Each number is 128 + 32 x the weight over the matrix's rms, rounded and kept within 0 to 255. Layers, rows and columns count from 0. Numbers have three digits each.

# up: layer 4 MLP up, 512x128, rms 0.151, rows 238-290, columns 0-127
# down: layer 4 MLP down (transposed), 512x128, rms 0.137, rows 238-289, columns 0-127
up238:105112152133129091066098170131160111115204100140100115164122124121152146166111088109172178151089090139163110089138150133038087060154133089120150156052167148103129109156076140104054069135131134136097180191105144098138137155130146050137101178098112116077144081166166104133114115118113148122131179182179102150106196118125093168139130100186067135147105105118096124114113121149110121147127
down238:166090125188111152081127086162096106099174111144193101133124167100112103125107154077120130113064143159150108154173123201114054132134141122130205150099157159154134129178131143044145129108124181084052068183127146150169130119184158116148082087116127098085132159077187122155139097093135059084116107151104124154188131091128067119140035164139144102165155177098121137134148075182137079127114
up239:161144080116075138133115147179098179101092110112139226127087163153092160141100083132109185168126088120121131106130155102152137137161092156137150122145152088214128142126147094082137103127158136075073096175177095126185100134141142139140172115169128190110158122166078064124088127132127120107111123139120130093086081161141161095144103124137115110083166112166121134095139151126176073140155
down239:131159076141138071170110157117109124173141127074081179140098126103175158100106130148162074139152147157135096144109103145119155107122072117145162132125096089111145120160097118146178095138134205152092134072140153138116113104129204134113149071207119143110159161103141114144104166131178117149104118100117144115177086119146154124114133113157104062145130131126148100131134174196083129157053
up240:130162119113083095139173125153154083132182097132136088138126060108131127154173121129165178110154135142128071081127136156133126125141132151124132157156108177138145101157115140064142131107116121150169155136124130122098122085114112182098116130153101134086165129126149142093123117144188139128141133075106159101138119070157096139120153069101117119116086171134163124133134091093130126138112
down240:129162114122105129148093143140117108185127085159108138160098109127131152114167145153104090154109106094112123138180142138088148102060102106113183112117169143081116124180136136138111121105123118131147087093147122132085145140073181100136191144092126154072120133115076144164113141123171095092137128089146169152066097111151110113106130138109127133114191129182180162109110093150144114109175
up241:123110096121184151104137136132153087135097155116111090105116066110087165113122104093073159146162122141114095149156141030097099123109118134189106147166164111148157090142101144120134102134098161166150149140178110093107119133100141076120077114155142154150118101150127090124109136088054097126169079130075153092137150122125171193117122164127161104115197136139092081110216153130177143135151
down241:127181131077123073192104138153113142085119127036121136103119094103107171103129132126097102137184121137134156083137080136175146136119108140148129087119159088192109129105100143148109098073133163145173167093113146102162087100130087099099160157136075123126123134168085139187129048100154130214137055145130132143119126146081144138096123136164140142117162113181152136096099094132108182117147
up242:140113172090153121151160144133114172108119088175165086096190094147170154140116116070134180142139139135095173143089093156105141107169128133120193106108160127204120129118045104137082139196125177155089139138175079121056151152122075156052120100132115146111140069111046115103117143081113221155165088085134108132141085120105174136110209145169116126131173078136133163141111171067080128100062
down242:160162111112186159195146155118072099146112109167110128145107125146161146119139154118083068113115128096138090079133113154110102071119128163121061068173173142131146125155122152185129134201139153168094146177108109078119174150101123128146167070174138142143113175147133082095123036177141078124116085163157128151126132169168107101127178174075119146095132066151147057141138119073089158169146
up243:144142112095040197149151081149116164133148089149126103104136110103130161142170102148136066194100173162140140146107129105135115167105138120074155147162154155204119073070117173068097105157098087150188147145126161120167104164179125152117111074176154069082157064180156118068182065160137085112151110148088162188133181171119179113133110119145090121128160079115166137098150087118151120141094
down243:086144141170098119141103089085170163104135131167169108127146146134086102135171103148147153134135146103090124173180141137100105131076180139159130099161091160105119073073137129191150099101159143072133110200135105098076095095115137101090171082109131099137058062059102098062135123104118131122101168169126114123159080088122144182086166120104103213152141117071123138080137098115126080071163
up244:099057154112104141153102106100175112070171163163140180087167113143111131079174124170128118104070173145089116162129116138158089164170071145090102148128157069128155181082098116112121160144138091130155148101230117132214145102144138210129123136119128142086140109159149107129110120098115101104105122152135161089106088136140114140095169083182106111099112129172117167091186107100098093186115
down244:093203154168096141131103135159072193124123137132082176130077087098129092199160095123094160139147160106129118146170169141152125087121150180087061182095140131144157089061129153185095186110108077142209149119086129161116137107081104135118150163099156153160145113071098113152144106128109109121109127078158178146123112155138143071082166113130108081135144129158120109121133145139119104147135
up245:128094099095102126103099124124131134134173145105138069164177106085085107084145121080177059138150126006071164100161133110170146171188147125122086089136148132087093110131077170079172148087077048123167165139185151141125164176127046177175120140090065135149120111172088112076148099147120140128131147097110136163143117171125200083128139128161154148127092155119120142147080100175130102157111
down245:139184127120074096120109084099167185135099156111118134139127176115134137122122127191148136024163144084087136106090060183073138135189177148144137134131183140173171102100133157152145136157054172158168171127135149128092142118155115074141108159157152091136157172088146080205126108149138103097105139108111113139142142155115133062133122133164203152114094092157122138209135131043143117102127
up246:149099195139161151073168109123148103119200112160107125174155088127107072128097173118128120115126155134148129142172141191197136144099118082136176135159139118170121124113120101153089070167108118085104112120170068075138096187158123091119154140140111152154089096136135117133140122125122213092094174105077128073155076169180119089044117096142098129139146090182140114099162121180147151091154
down246:146144096168103139146114133122080079105166164051121156100194123100149126129122069151096145117156104140174148087059127152145097153139080084124129103117031136138089079129094169173099172140142141156040143119096101157095200088152175111121127125103160133171126127137139176175156109105121112115091160101128147116092085101172117181099081070101133122125116119120122148161182089144092132193151
up247:090159076148133210122126102070154112094126070126092118124142109129097088075115144098134162106065112132089151151172128109179126117119117100121132090129178132159087097106085146119139106144114144162130105106144106188123109109148122158085154136083121128092098137124116158172172148106084158152121133161142145140092191113150131124138130155122069149113110172129072128104063130185101147099064
down247:133091121147089141159117071131115156067171183098146155131127108092103144117160118108116178135147130188113081139131146083119133054056133152107100129101101156183127181092164093105129108136107147137163125109156161148097142141131158136076079126137083135095084107182149118142136118151081214080128075091090142100070151081163115167150111170120101105143102130114132148132097102159044090145110
up248:083189104149082120091167078168143151101105100130143132177158079112171096070008129113099099122151164112091151087150097122110123165129116129103080117173091120144096121127117111084083103167129115120150127147165148112141126160134139131136112145065150113133068179148138089149157124095097107128152086146096108119169134177086144103159094150109119102142105165073093096122142114109040112120130
down248:142086128116134110140185094202156127169126089072145174161078105137101102157159147135182147122148144103082115116120179104135114111081152134100064149153157120128059143107104216137179162151111156166168135107172126137097177131111143177126145128166132145134131138092149092115135129107143081191111192068135173116137160113164138086142088155075109138080096115117120141116112095129171177166097
up249:124118119116129154052162148114073120102107146176121108146110143127147062125131171168172123164099132157122159136118141110132094145142172134138147168106158139093125117130153088115148135062097125112122088092130141135135116147103130111155173120147105166126175081115146114100105150087086090101113122110133128124177131126146153156107066085150130156189138066119153160098172112131136124129101
down249:143165156142089140139112142141146110100081143105163140111172143129099154071121104115115153083149156103120117131121160105107167071128078159114123099069091128164118128130165119089166110155152135150218196127133126171128164121136083135130153163149050065104080104112133170125129123152099129103133105146137147133079115120093131146149173157079151099121132119123160121146124154111155138123123
up250:141137126163097120140111139152104147123137153085156148150196095110113074107099128126058090127137112142108156128146126093147143207145125141187109097147149170182093181097155108136086071160118182167122168152140160139169183177155139100185108176093130107113146129119056168110113131092169148099130121122091114104132162152151145131081142164160168162156157086128138141139097058109150080128113
down250:110169144145098140111076101114095193143118136150147138064121146092181057128160141081119167139160121188179086085118168065123127133126132110092160161152118138109120137118040121106166094123168163118059182104129141119180127071152155106160129151181160090138137105138086170133187115177068080140150149145128151161183107097152187159150177150138093155102149138096097133182109082158042174104143
up251:153157121102170188102193116113195168173148185111136140136112125121145218171105121129148108183127057131176156094170105111139082079176074119084148103015160095116114113117153026111147190150074065106071168105073171138146099173045159088133111070093152099050138110104149033212164117130176069125082098120155205072191128125120087113157069118193102119138100153123124152103165153137136097199071
down251:137116177143128116127152111193137165196136142157129180111100171160181108137191151119144153193154115119136155131092047121188081108145149128087122166093158124153169101111141010088165163082070154123080107171098169141082125153107118080101088080103160132076136121155129116181118153068164091106085156170121111164095079131128114134116159100127177131129166131167067157184154163116164167143138
up252:121104149196154153112113109121161116142079067168129095152137172140139107165134121145104161177100112133051125135137072104118179113153106104129156131170103103114170115150088139141127162124145110123062092125083106085133077085080138151104113129101138070146128083157138109114150160156114111158151116148077094084090136114124085160133110095107122138118115099115078080108144107082114160112080
down252:148147081034127139125110111112228160101126127134114119127156133129169103126135097104147089112201108150122085120154097110112087124141133207119099169102159179111149109151105116141080103100123125152103123123156178163145202093117139089128142155160112157120145144096132113099107126166129110119123135104150101082139129113080137125177191126119103136145098146138137202102142122079088109077135
up253:141099163165116162125125139085136122134119113090169126065108070107127115130179109148170076090163125158169140130148138188115096135145123174128193104074093105098100121153090150088146117064175152120057109183110165155117155118126128163097054134114133111163186159164129092124132100113118135115075111136136102102171107138141144106129097156145173185163105175127158078101125054172143121102107
down253:148128112119172117151069105061138175078102169159092111163100072128036127160125107176095120131155157067102098148136108073109213064119109103096117103115119127116120169107085133156094089113056186147151191073140084127129189111123159143098151113153100125151072162126073140193124129057135169121135112078081137156144141130162118098125130038118112099172132077193122136142117171111142161134178
up254:144183090166189137149159124120116123124145154084129163138141094178098104104189099155116074085097073105148089144118120128137108090170106154148197172056173132203150135068206121136151125142068106121141191144068104117103113108112126108078134128164131140142146132109110089107157144144111174112162147137099134049113129161179111132060088130090157143131139169116132142104096170148079128137127
down254:155113166133111109128138130117129160184121113111120063084144140151156081128105136156105128086141131162171143109071137143153098135078160096093078156133112111085126115141123122149088144161169092182174127070207133024104172075159151095123113147085135143101170180208139124146097148160075158207128118171163095144126127136153135129151173156104094109146069220149151132106133087123089149142105
up255:186098187112175142172097141166140123172142154096155054161158154053112073079090143097171119161102133181142114145131091068151164109123168111177120115118168106099145116072102108085131133066066127119160178157132207241099105100151128136064122164168142132134142148107171111115119124157128119123108095152165076157132141069120072119105116134110182146151107079111167093121080134135066073113139
down255:068123146118121082122128134135015108111181124194176144138122128135181148162141119174156149105150186100146129048115122131157158139133111150135165159151136090131105131202074142101215126227154144112107093171077166113090121100085124166129150095100126142107045127137161164080143109135102126146122161109176146109172157156107191100128129135115144127109144098116154143151175113092111082127133
up256:155109093148110174152111096138131164116140152076088124144144194138112119154126099139164071159170145126150103135169162140155075190139152114133161095140149198166103171199124064161135114154140177146122191153086101176189094040034095116130164114082116134113092076157150153108099110159120148125111156141106134147129158161103172112111099101091159075101170142149105136080144103213109130113148
down256:083122155126123132099136142090152165135176124152111159169104098168064121142085155120120111121166104114134162089129073145152114208151137184109089140145084164090154136157146179092113106126171135112104157099132133096122142101128075166122128099060094152126118147181161119130104172119098116139080153162178128164043120126120123159146147147131120189087084106199167156140083119080049160118146
up257:125100156135091125160155096149168095086196132161173114126066150112097120122135069104151121057135140146110145106149115096184144096158149079183131187144082123177121090148117152124116075124133119116086175067156108106085165165194170136144090111106151124151157154119126135109166101168159097118123108053112153122103147129174153071191177141151081133159074141124164152126137083100140134116081
down257:108163129189118121143106075063201141211156111045152196118108141103148131116108104138172044114107101075141152115110069085130083104153157153168139078142141122143131127175124101076088110149127127119104148071142109083138137136150105102152193083086076136119173110117111125098079099091134077139155165086134132135133199070104122137105122161150145177169095162106121114126143103149155109106171
up258:142169128149119117165075189134130133121165188067199169111161100108070141139181171164162168126157068169152090154156139087166119130147136019163180155169096085141147086135137163106102135134137156134134154140138123102063103164105115213130180113127169099106097110167175152079166155147122188126110133192098178124148092220114134108170109052135104146147124134109141138161125076135142128125099
down258:153110087071062111112115101168141133135101111122152170149125118102152152213116055125166101149121129143144100092112102170153167097157077097155099108090091154155068105162144110130113114126141164172169133166034103116149161159174162123072094155136135146139172188213197184090104127124042127167136072131173075083049069170130163128139163187161093128141125157121104107158165115168110131107148
up259:116169112098162054143072057169144088183112134101086141147144101128104114113059101092144134110113104049110112158103073129089118180117108116074161126162148113102145130137103092152128089184119133114151151168132102097093108128090102114116121143073082137158192129197110193119141128159141064123125125096133102109163136191155105136108115129069064130127077097036136110081175104121111017143122
down259:061125149130112165102145135087190138138105129170201075162159188125120098158093123094111150180096081137154099142087154111172143143102118092069137116190151127103089215169130078128117085111146083101139146109128105124024150150132079151150120119161163044177125101095133142073129139067144095087072121117127150155146096156155103131107190138153123124162120169171106151155096122188126154094135
up260:087103124159095118152123151174124152159114149057134128090125174143147116125162102139149080206127136153171113140062203122056087088141023125133201131166106149150137134144167148134168113049169176085084097159143101137171133190097069185118089121133116085119147111108134107148064079160087168149090122158117091187133109117153161121151118161137126136169131123133124107129118181106179142141154
down260:108104146096147140061118100082115121124111072172178082166104177181170161115130119080062200142075147102154105128113120173156133135147153086177125107111152164133054104075082176152167116134120122129166147149127170142102135159185145111139113194168120136131129133122110083147147163103090103130061101050132094102154132114161096193090118090102101161137140038110122063112091111085136184128142
up261:172059111087147090148121159102086094094095186139125118046124124170168145134140128144131071125105082121151083162105164156132126148134140098113166087122083141195141126147095206076205155103125077119068153092114134156084122169141116148125130154148093122071164114151068183165112116107154105160126121213148142169171074152070093134167138106117118087179163153136087198140184162131129090114136
down261:063169171161106108143165174152112067151106107185139128201141123110174065155111074099115165143124104169090096157105132137149111121118056127139111105154173087198100133141166186055166148136087112165064137133119160123163128176178068138202141144161082117114120141190152106096128107076153132100129080155090141150101106165163143085151097108153151093153126074122134138130119081146140111114148
up262:078156090100160125104118105038207144096101120106142118137134117164092113120093117126226205123168102186122081109143144158146121145095111221161109170109105160081206137077156123107126140141090123106110135141122141075130111178137178170106089216122145137097106111095129162105145102145156144139132127112156115161100128105107146096131116099144124097113113110163127136117131164121120131107146
down262:118098124075090159119118159113162106138106095104140125156153200174129124139133135079093147110115139110125097103191134153167167109167125156150073136061087153180117168192176100153168142103123116170073088117078243135153090095080170125131127112090079149178136097085083056165133173165131147125092132136172164159145167059127139136137062134144107102153145009171145078172140156171113105125136
up263:114115133083121163087213080132154114153092026161109198148095188137117150115179083075148171115150103148124149143138100136129113134141132086062165116220113114157182076115083102131140141137133080121076128136151139110191033114125111176153130106132154153089095183137117127158140105187129116162117053134158097126130100121155101103135145168155159174130140110062113118148164088093114166146133
down263:139112126091182082103116134148145145131160090132086093127128201113157068184127146162058128144100143138108133160150158132108025159155164148131102102151137106113151091088123127110196137107098120117093090136137125067102149042110118169143138134139112168123175138110109098098131130098094135117154162134136089146090078144117151128132177148142132129114138169114147148107124146110080124111120
up264:121127109119107110140151158208158121103095135162078151113085085214096133076092123151123163125155132182105159095131093165135102164159158118101047166102100124092137120149133164114138073110190197122033129051152090061110079155069109041150141146117154149127113154105100160105114155093158081074117141164121156132179139099125105113117153108142096118106152049102170161062143144134136152156085
down264:110074115168123084141119143148132113129151138122122101140117061173094102140083102110201093092210123139119087135129125136093084208126161094153178156178111147088142146117149158141111145175121133126140123163142168107143123157159192127089155103165210103140126147145075107075115137138120141082170156167131022119119110051211106097111118155112152188145155175138125073162124128189130084087087
up265:144104089119144081066141143148147069149096109134124130127164188109134070179211128151123078121088146085124087202108134122073148163127216094098136107173119159142114082134086120086055178114108086074140127130120145121122101131110146082099142112082131147082098101139095107144058199201147123079169084105152102139095167134165135145108128145103131087101073110129152186156122070143139121099121
down265:170150187143152191093174126083050085215127126071085136134075105184125141132125084140063122132048159127107133159131135149104202121188143159077146127099159070106115164108146100140183137170131107167166157135134144098167152138188139041132145120126148161099143111096165183067119118088140114105126124149144139133095156177148116105108101090172106151077117187082092085087092177177164131162158
up266:098114090133092164161129088150147151124090149117104066168196165162086157112077120074118140127168149147136135072071144128099130093118109145117149113120133117164192126160141106100157140122087114152153105129070113105101145114102135150136117118151119088112175138152182116131110119077121128128093157162134160062151140159148175072059176111100175087149163095103107118167111128166116100117115
down266:147095104128174068094132112125131116157144128155130152119177124142112168131124129147089109090133148155079109119112115119155171130166127129106129169124163128116181124175131112156076107123133098161109162105131109125128114115129091125189118137139088089155134165130094136112191105064127126089141128137137140148108145125129144128138146127093188192154123134117127143082113139042078194143158
up267:082095099117125123114133066179133095092076094168162150146111154174142155126122162139133141108160122113106137089155142113169223132130134120184150039120144146059176148099124093187096108181083125076121144148089135189122136075076113144084070154122090117190151126117158130143167108186119136151168099202110132104131140144110133193042114101137115129161121082076186117107124134119120169086151
down267:081151152166154134183101131192159066055081155116120162118091089202109104162112096121120104128120152077136111142097114159077146159132157119127159161070133141066116098110159120144168118150120133136165152105150097139148067137105148169150123123178145122146091086145116091085091155126185182182181118150074075117152102143164214169173104146154154136138122111101103103154090130165127106172103
up268:128135119156125155104138127139118103109089098176150080136067140103090135136116164088113077114130148163171131108167106128145106135104146161121145113114110143122084083122104109116146094082108110140104126147119140134140054122121128162134126162154126170123118128111108141114077104160131138133116155133103116108123122082086137123083112134090085124141184119132133102140128114132101179095131
down268:122113118089120090117105126103156121131121171121098158127181117129141100131148153145155139122141114121117107165079143117172100154069129079084138144112133159115155120098159070132109132140133186182101129142124114159124136081125127118163171121144144108136136095151083137149169108128132158125094130094137116103128086166159055123116119125125150105159087133113129162127095111155137116150128
up269:109107084099093149168101122108109164094104123114155045159086179137019184148158138107058176115104187148123094136131129118123132122139169146072140106135138096178175178075167097157102113038118118113168135186122139114172106092126162151142109129104118061128134107172110111151178135169170176108088122083114069103210141146150084158110161162138094120136092100152124090138143115116115156100139
down269:135129154099090068130172169096095114090115104168161166172091136115129109142122144143143162199106094101150116117180157085114139123106127150085073101130122153149153151138189096177155132164093107173090120122202184089134101141132129086115156089156084172094132145164189186145156109129158149132126135159147150112088107133152027135170145070131113108095150149144194124175061110105160115134131
up270:076190151104158084075103105101106098105151141161148080103110138103143112127164141075157113169160125160143098191155134087114166145117136128147142159144102168159126128159136103152103106077126161152108130114139102137118119126088089167154176140132158112123118051118087167105146178132162170102119099098108154127086094089143143117101092118108127092139144085104141173163099066132093130105162
down270:138175136123085141097125127155144138118127142187081127116116125123092145108092079126196119068174109092093124135226147079111098227118170100124096163136181074067134167133095147062135153117093089143106119161120104176178095136137121101103069097096128105138156116146133068146130030110137092148151105134064108108111172133095141152138120115104100087149176146114172122146088138136084146118163
up271:131078134138081151133113148150113127134157139138094139171156176129157146118164135173140098057097113159157111121146106165138105111105170142109136075133126176143154116107109122098090112128196102107103159127149110168122035114150102125153120155153134179043150113141108132116116137100134125098137109147127143097088144166119092108073113068118121121101167151129092170083095151185148151148120
down271:169162159116119158088166132139135121105140099099173073122137152149102107146073138145128132161082135092117085104148149116135127147114135101096093103114150092116096092118103110099115101160075139145169131128144086126158149164129098165145086146154182068155149125071079132107140072135147167122105175154121127176131130138137124164172146200136088165167116170181132141107138128159149128135118
up272:202194103143168126101084109103116131147155097211138156113129118094141140107158121070137135114117054134166107069098136123145142092145133118156124156129164139143092165121167117076161170174127123097125154186101118175131132184073142120117097161133170137121115093106111100103046210150117046165122095135123111143135142051132136129174121104139101125125050175079115131132176154092101161104128
down272:142062095154166114201177124117111166129108112106135163127119169106132170171139131093130176105124122118134151077097086092122127166127108154144085063105147101149090123164142136125124103135161142101069132098061150099190108119112135161109101132138167115089182161138100193144156152127114042071080138158107172053126133104120075190132191117092159155137111168149134101111142130056159147199181
up273:094130137177159137075159077163157166122122130105136181127162119143154160161116111142095099108096155146172115136136114114137073153109196094159171133128153165153119086094149145168169114079121077144149153161109095091134162167198095140084093137160079154186131164134069114120161149166135122097101109117162129071102177128159100154110118110146113101118102067079130162130122157144103152028141
down273:110132121181121120188124144124069183138106134106089160135119145064186183143111115130103127083124178089077162135136135139118114117138121168145140150178165119140174128175171148170131147139149155187119093093108113078099151073111102134151154168092105142159108087106103149113112115151156097139101100127127145163139101163181145152150153091084133103138174133152164104151091111111108116152091
up274:140069101107106151100104120165109122113147147126102123140128109084122186133124147192166141123147077164190113143174137139135097094108137096106115087123074124100085121075074162130051177127119139118143124098105155173163084143171134157129153165125173103104073186122105147124141075141076146155134094148167162095123119139090112117110112114158139091127107126111103162097076131152134107109148
down274:123186170125150104116122092121095143111152079158148151105129164122077102110149159125132138159103121091118092138108103106109113085127100120141128107097223064197114143065167039113155147137074163142091122138154155066149132138149110132121092098169120059105148107144133108143143073136135115114163166122160085097147121154128133129143114162112127189160078095107130119086099117062086165162137
up275:119110095141127133120152113158149166156060103152142179160134100104061163057108136146116099145092176114138121167148157118095066158156066112166141142125091118161093114094130133052147128121116140131080096104135157139157116102114054089159171150144139122137186117164099132147103103067124164098107116110173095110096135115176182126073165081149136137125117067150165163079094141054122118076090
down275:158109114119078147103132071079152095072141079163101119115107146136110165132139175161165107108169188112158148131191127179180122133088184155164109085048165129136104121124111137115108090055092137139231107158102096150113107134189133148152134101124092084083059113137141143092165157065147120077154113130115171139112128126152153139097098124145183114164135140093212064174144139131162160071147
up276:173127131138096185139146086158105095069130130077154138172126067174064105129136183146085177062058107189138107162141113194230177180177149119146152100104148132168048087194138164118186132081110113138123079095128087114140162113115124117152115157130115077104081055124094052124136023185142098162081129131141145191107086145166115144126105145207175178127154159107143137109040157163104103101100
down276:070083131140092176074136109164169185094126200136070123135132096106137085160134112132128146129118157127145151118151159147187133100089114175146109124083072141093198099117133077200147045201156135102145185114150099150113132144119145094171098155141172107093067066189131113090180189143170113130116170147102106174122112144125116101123110093140155112173143107156169083115097132126192095097101
up277:136120136188125158102120090089117125132152114180133169118140105116172116132170141108147083171077147151123083093149165082157135092132115183178128122135168124166135120118134112101156135137108122130139109134105123158133111138142121125088097117123092116152144086099115097121091157135113147117154123114123111129111114181179114139115125140161105055100126081106108081110175119102142142125148
down277:121098177102110126079114133137160151145125134200083117118087103136183093101095162159117144098157140116131181143070095116110146150130157155132131086155176142120136098128118145158141124111178131156106065150135168118153134104133134116135124128144133114109113116129124126088137111134131111090119137094128094137139106094107145148127163144148111176098099090079143157093142169138190176172150
up278:131137160147160134154151062093156106176125121097114181115178062115080103152147158074176101130136113143116122102149080114111099124151119112141109113135108128130128152175129114181166150156137115125148145110170140165156105157163121132197083106133117095127143151149158136128134168132119135145173097125119151159157116128138118117117170140132118178191109113138142108142143140140132108110125
down278:124085069085139099108108107131103128138125082131142112156128153144119094121126166092142156124164113092076184128091117109112171153154152108083118167162110112137124116144149103151133125119113105195108195056122084139143167081145157114138103095098127139089168123126121177126115125149101115124091116118127127049155161134175108138142183155122098150126209155143170114171107115137154152112174
up279:169114112063143048095158127082186185160101084125170193139141182073109176094197081136111142117165144103140095115138068153147167083075148093147137124195098107122125172166149161088116156164152103126113117131126071091142131204068063149123105105156122178117163130144076149154138104156157123169168203126120175126074128107134150066150178093098168080149093175091093115100148124096118105116129
down279:100156163130029089157022148182050146126106157172101100182102125114161141155081068114171126153082138108131093121086116176077150151123168138146127173129079104108098105087174125160121099107075151107177083143106104098144155101115134224139144116133114115143141140152136108106105173130128081122041129129086145137135127113087154135132100175180084139090209143146136126183133195140105130151165
up280:173089106117088084139119117112111167108149146141117131121094094133122146129157103175090147159106112111171136140113093122140059102126145141109107120133119141169115128119157099105119110163159133189099157084114136071123113194108131101114123117145114187144143122088160085164117128160135101136152106106076142107130142144145100156177095088093129114139097160132124107058137118198107133139138
down280:105131088143133122146143076176103122095117148099143139124154129102167123096059096153175126112171119118133131155096156164194138143123105109087143108111093112140127136142159162144128115107114091127095117173127135205122156110121151147123155115085114149153082138136137135141141073135121141146142092140183116135119124093182126121071142148156114133133149143137135158188133166120098094131141
up281:074179172132143150130147147156161087158115113087094105074120103103124126119159084129151158152131107165109117137144096126124138096148155157147156143117119147123068103104144111136161098096131165160126133091109170055152096137085124144146153117160143140121162127109135102132095122165143119166167105137137082179126120129153137091167143168125187121125084104126138113122104156157067103098112
down281:161184070172138104133097122139148095088132150133152144118132131082137137119157144109107199117146153085117118150125077164155075159133145096142130112115128111126149116084090114139113123086129139125111150163131159169184105142067078137123104151135134144134096172088126141116119149110139114142151220130169141130101076119142153112155148097141135199106141182158140128123146160141116125137089
up282:072162134121140115062160135156124140120181071100119087149140146090130100109134140124132091129129169153136157162162172097068160155132152119110129106144110143080150112096101091125124145107148128166102143129121107132144075133103180173118165157178110092090158088224162078167157130089115153142119114112151061168110099157067183132151099134072150103130128139144169174135114080060127026166114
down282:130105148172174118103156155067073106122129134142118113110106155188158131156111127106112190119102124109171076157158130159175086146116161139189084133145180130052182148159142113153136096147125131086163169087086110146172099066110134117141109088204097126129145141108103097149174115140161144147141182085074152161204126115127136117148121117135089154118123096176149115089126129144146102102105
up283:145129091085125103106163121145079111086099149163150140149113120157084095097170199115106163105062124068147088146131158111160073090170134071195118087125105152158082112145113139107176127161099117129120101073154077080142100114152124131105133111146130140137112130123089109116091140155095106137176093155185127131075132162160081081106101142118190147138157117132151186111106100165093144179135
down283:127140179140124145139107121087168119210133147132103114157103130083107124159126110152040146097145131136067152093120055119119110172124145140114157134107152123108107107130141096152147098190129144115148154155119191145117102110071104153186164086139135159101123129182164131131137115089139190122074163071143152159109166132106100126109122092146056145148142130157180109149113113180121121102165
up284:099122179179090181075161132149096101126163152199105120069156138135137117072131112133200039158128169195140061156118155160061133133146115089095144132129173168055101152165123163078102162137145105171110067147075077132115114119193177153110132132078179119125115142159081143089054122136144154113184117085149138075134077137097161134143154115129104137153192087134074121122150135108124078170090
down284:132116107115123087146094094136219140161166144111113108111098117086094169127131157179138197109121157112124113115140163135068106117100115109130140154104159081138147180137219145137113108132171129107166143108097121197095108109070132077127137115082040189164144106118132123182196153081076144104150129124035174138175128134058104072165092054073078108101109159115064093176130123124196115092117
up285:122115049113146065059137118152073084062121092139125143127170154151116133112143112111208192121122145118153109086074152142139115114110147076121056128141119130138114144130103128163145131135118136104070125123188138109170150121123115154165148119134112117143143104043167080079110100156128176138139154151032094085138115132114131177133117112095093114187123085102152082067121158134124088131119
down285:122185153129172135165160115177034126155147121092161158115130136127096108134037139088109101092106106105108127141172138155085123072150118104145144108150070124136127103116148191152128137145109080133139102138108124118109166133144119138223095154140112079139108152131094128116120133141119087068115110139161089139132144139161118156103137117101124150128070136152009139128106142130115145175182
up286:105157077169154152102121162119128111081156132151127082119132143109085194094091116193103103215100170112106152117133145077109079150150170124146150146180109103111108066059121033141166133134153147167121127171074130057133051098085116120138145141160076152092132121126065111112095166141198147149070097109214134109121123204138166107061144174166107162125207119068149142092106061177175182117140
down286:097116179074091101157080082167141210100061130055111175154110139168152075210188112121123116199157084130147201111107117135126126100023159144192093127131144132026132181179085123064108120067135140126130136142104126137131180149088168143137119078119186156118155097081158142111184151087135056111142108131082147110169109142168094098137147158139202099104162202150088094080112110122211206095130
up287:133083108092110133141136126104145075107135185181113143161131126095143105148088157096135169101074058129153184072077136149212183108102093139092116095190082100118155155130184144110180097116085106154170100163165117129144120138106113074097091144157126083113145109143113186126110132093135179129183088133168182052144108078078164105101129134164151087141206179107135091149110115117127157059086
down287:153158114147099141120145096138104179101115088105195126071067169136159150107139108141043179148117177227175139162101103138098099175188141132133152132135184131105149104128094169181170139096139110112079164107060077140088106091142074136114086166136152132162148114161098078116104124131153101167104157131098123162116150195146176188149082138152137121112120158177120131138162160132125128132140
up288:188158149146154100158182050081153161116127123142103187107127117102088136077121133171120090142128079160108121169087115112138116147166118119139086169076133112087122151075162090120174144150079159211024129134062123111122138136078139142125118188086072210099137066118163130145126151097100081046138085091138135133118139097119145084123085126110150144147143099128135114131128135160164161174111
down288:196144164119100119067160119118063180156133132165138115170106131088081149127097135113091140143186111109101131150107075135168132107113129117122087138165158081104151116021055169141135107103049140161139078098143097119092154148045172139118158140193077142127085113203123124142121109129180128145060174151144159083138140138141164155132132029072131126110089114124137150209156152076109105140083
up289:173132114115109106148195119099146113135159121129139120126163086089173169138059114103193070111112114179108035084150067023130158169108142070112135073131149175114100092104126107107124130082093159157171130180200133137156149129131094129188186132133222098138158159124103140132169161116086091107161087162136059057134178082204148116098148193149110118108092140101139173149155149143120106101132
down289:121110158152116173148202190184110176121178116132129126128172142167108141150144119108131085142082112112149154133159164134136139164168198193054092125163096156088137139127060159109102089124133130116138058107149082086146032169084130115172106171116150131107092177087102168161120108080122148102171099146115125127154084103040119199147125194148077106157139155093096172112122190154078162144124
up290:132154084128115138125150141056095124118119176144213130125102176147125174121123111071165082175129110200148095125128083088140121067169113097138100098130115141099172090121149138110129130154142107110105145096074155114071128171135128183113117108176095139182153110107115156157123112132180112158087137144082162146112172177082058134167155120180175103106089105127148172107163145144064054161156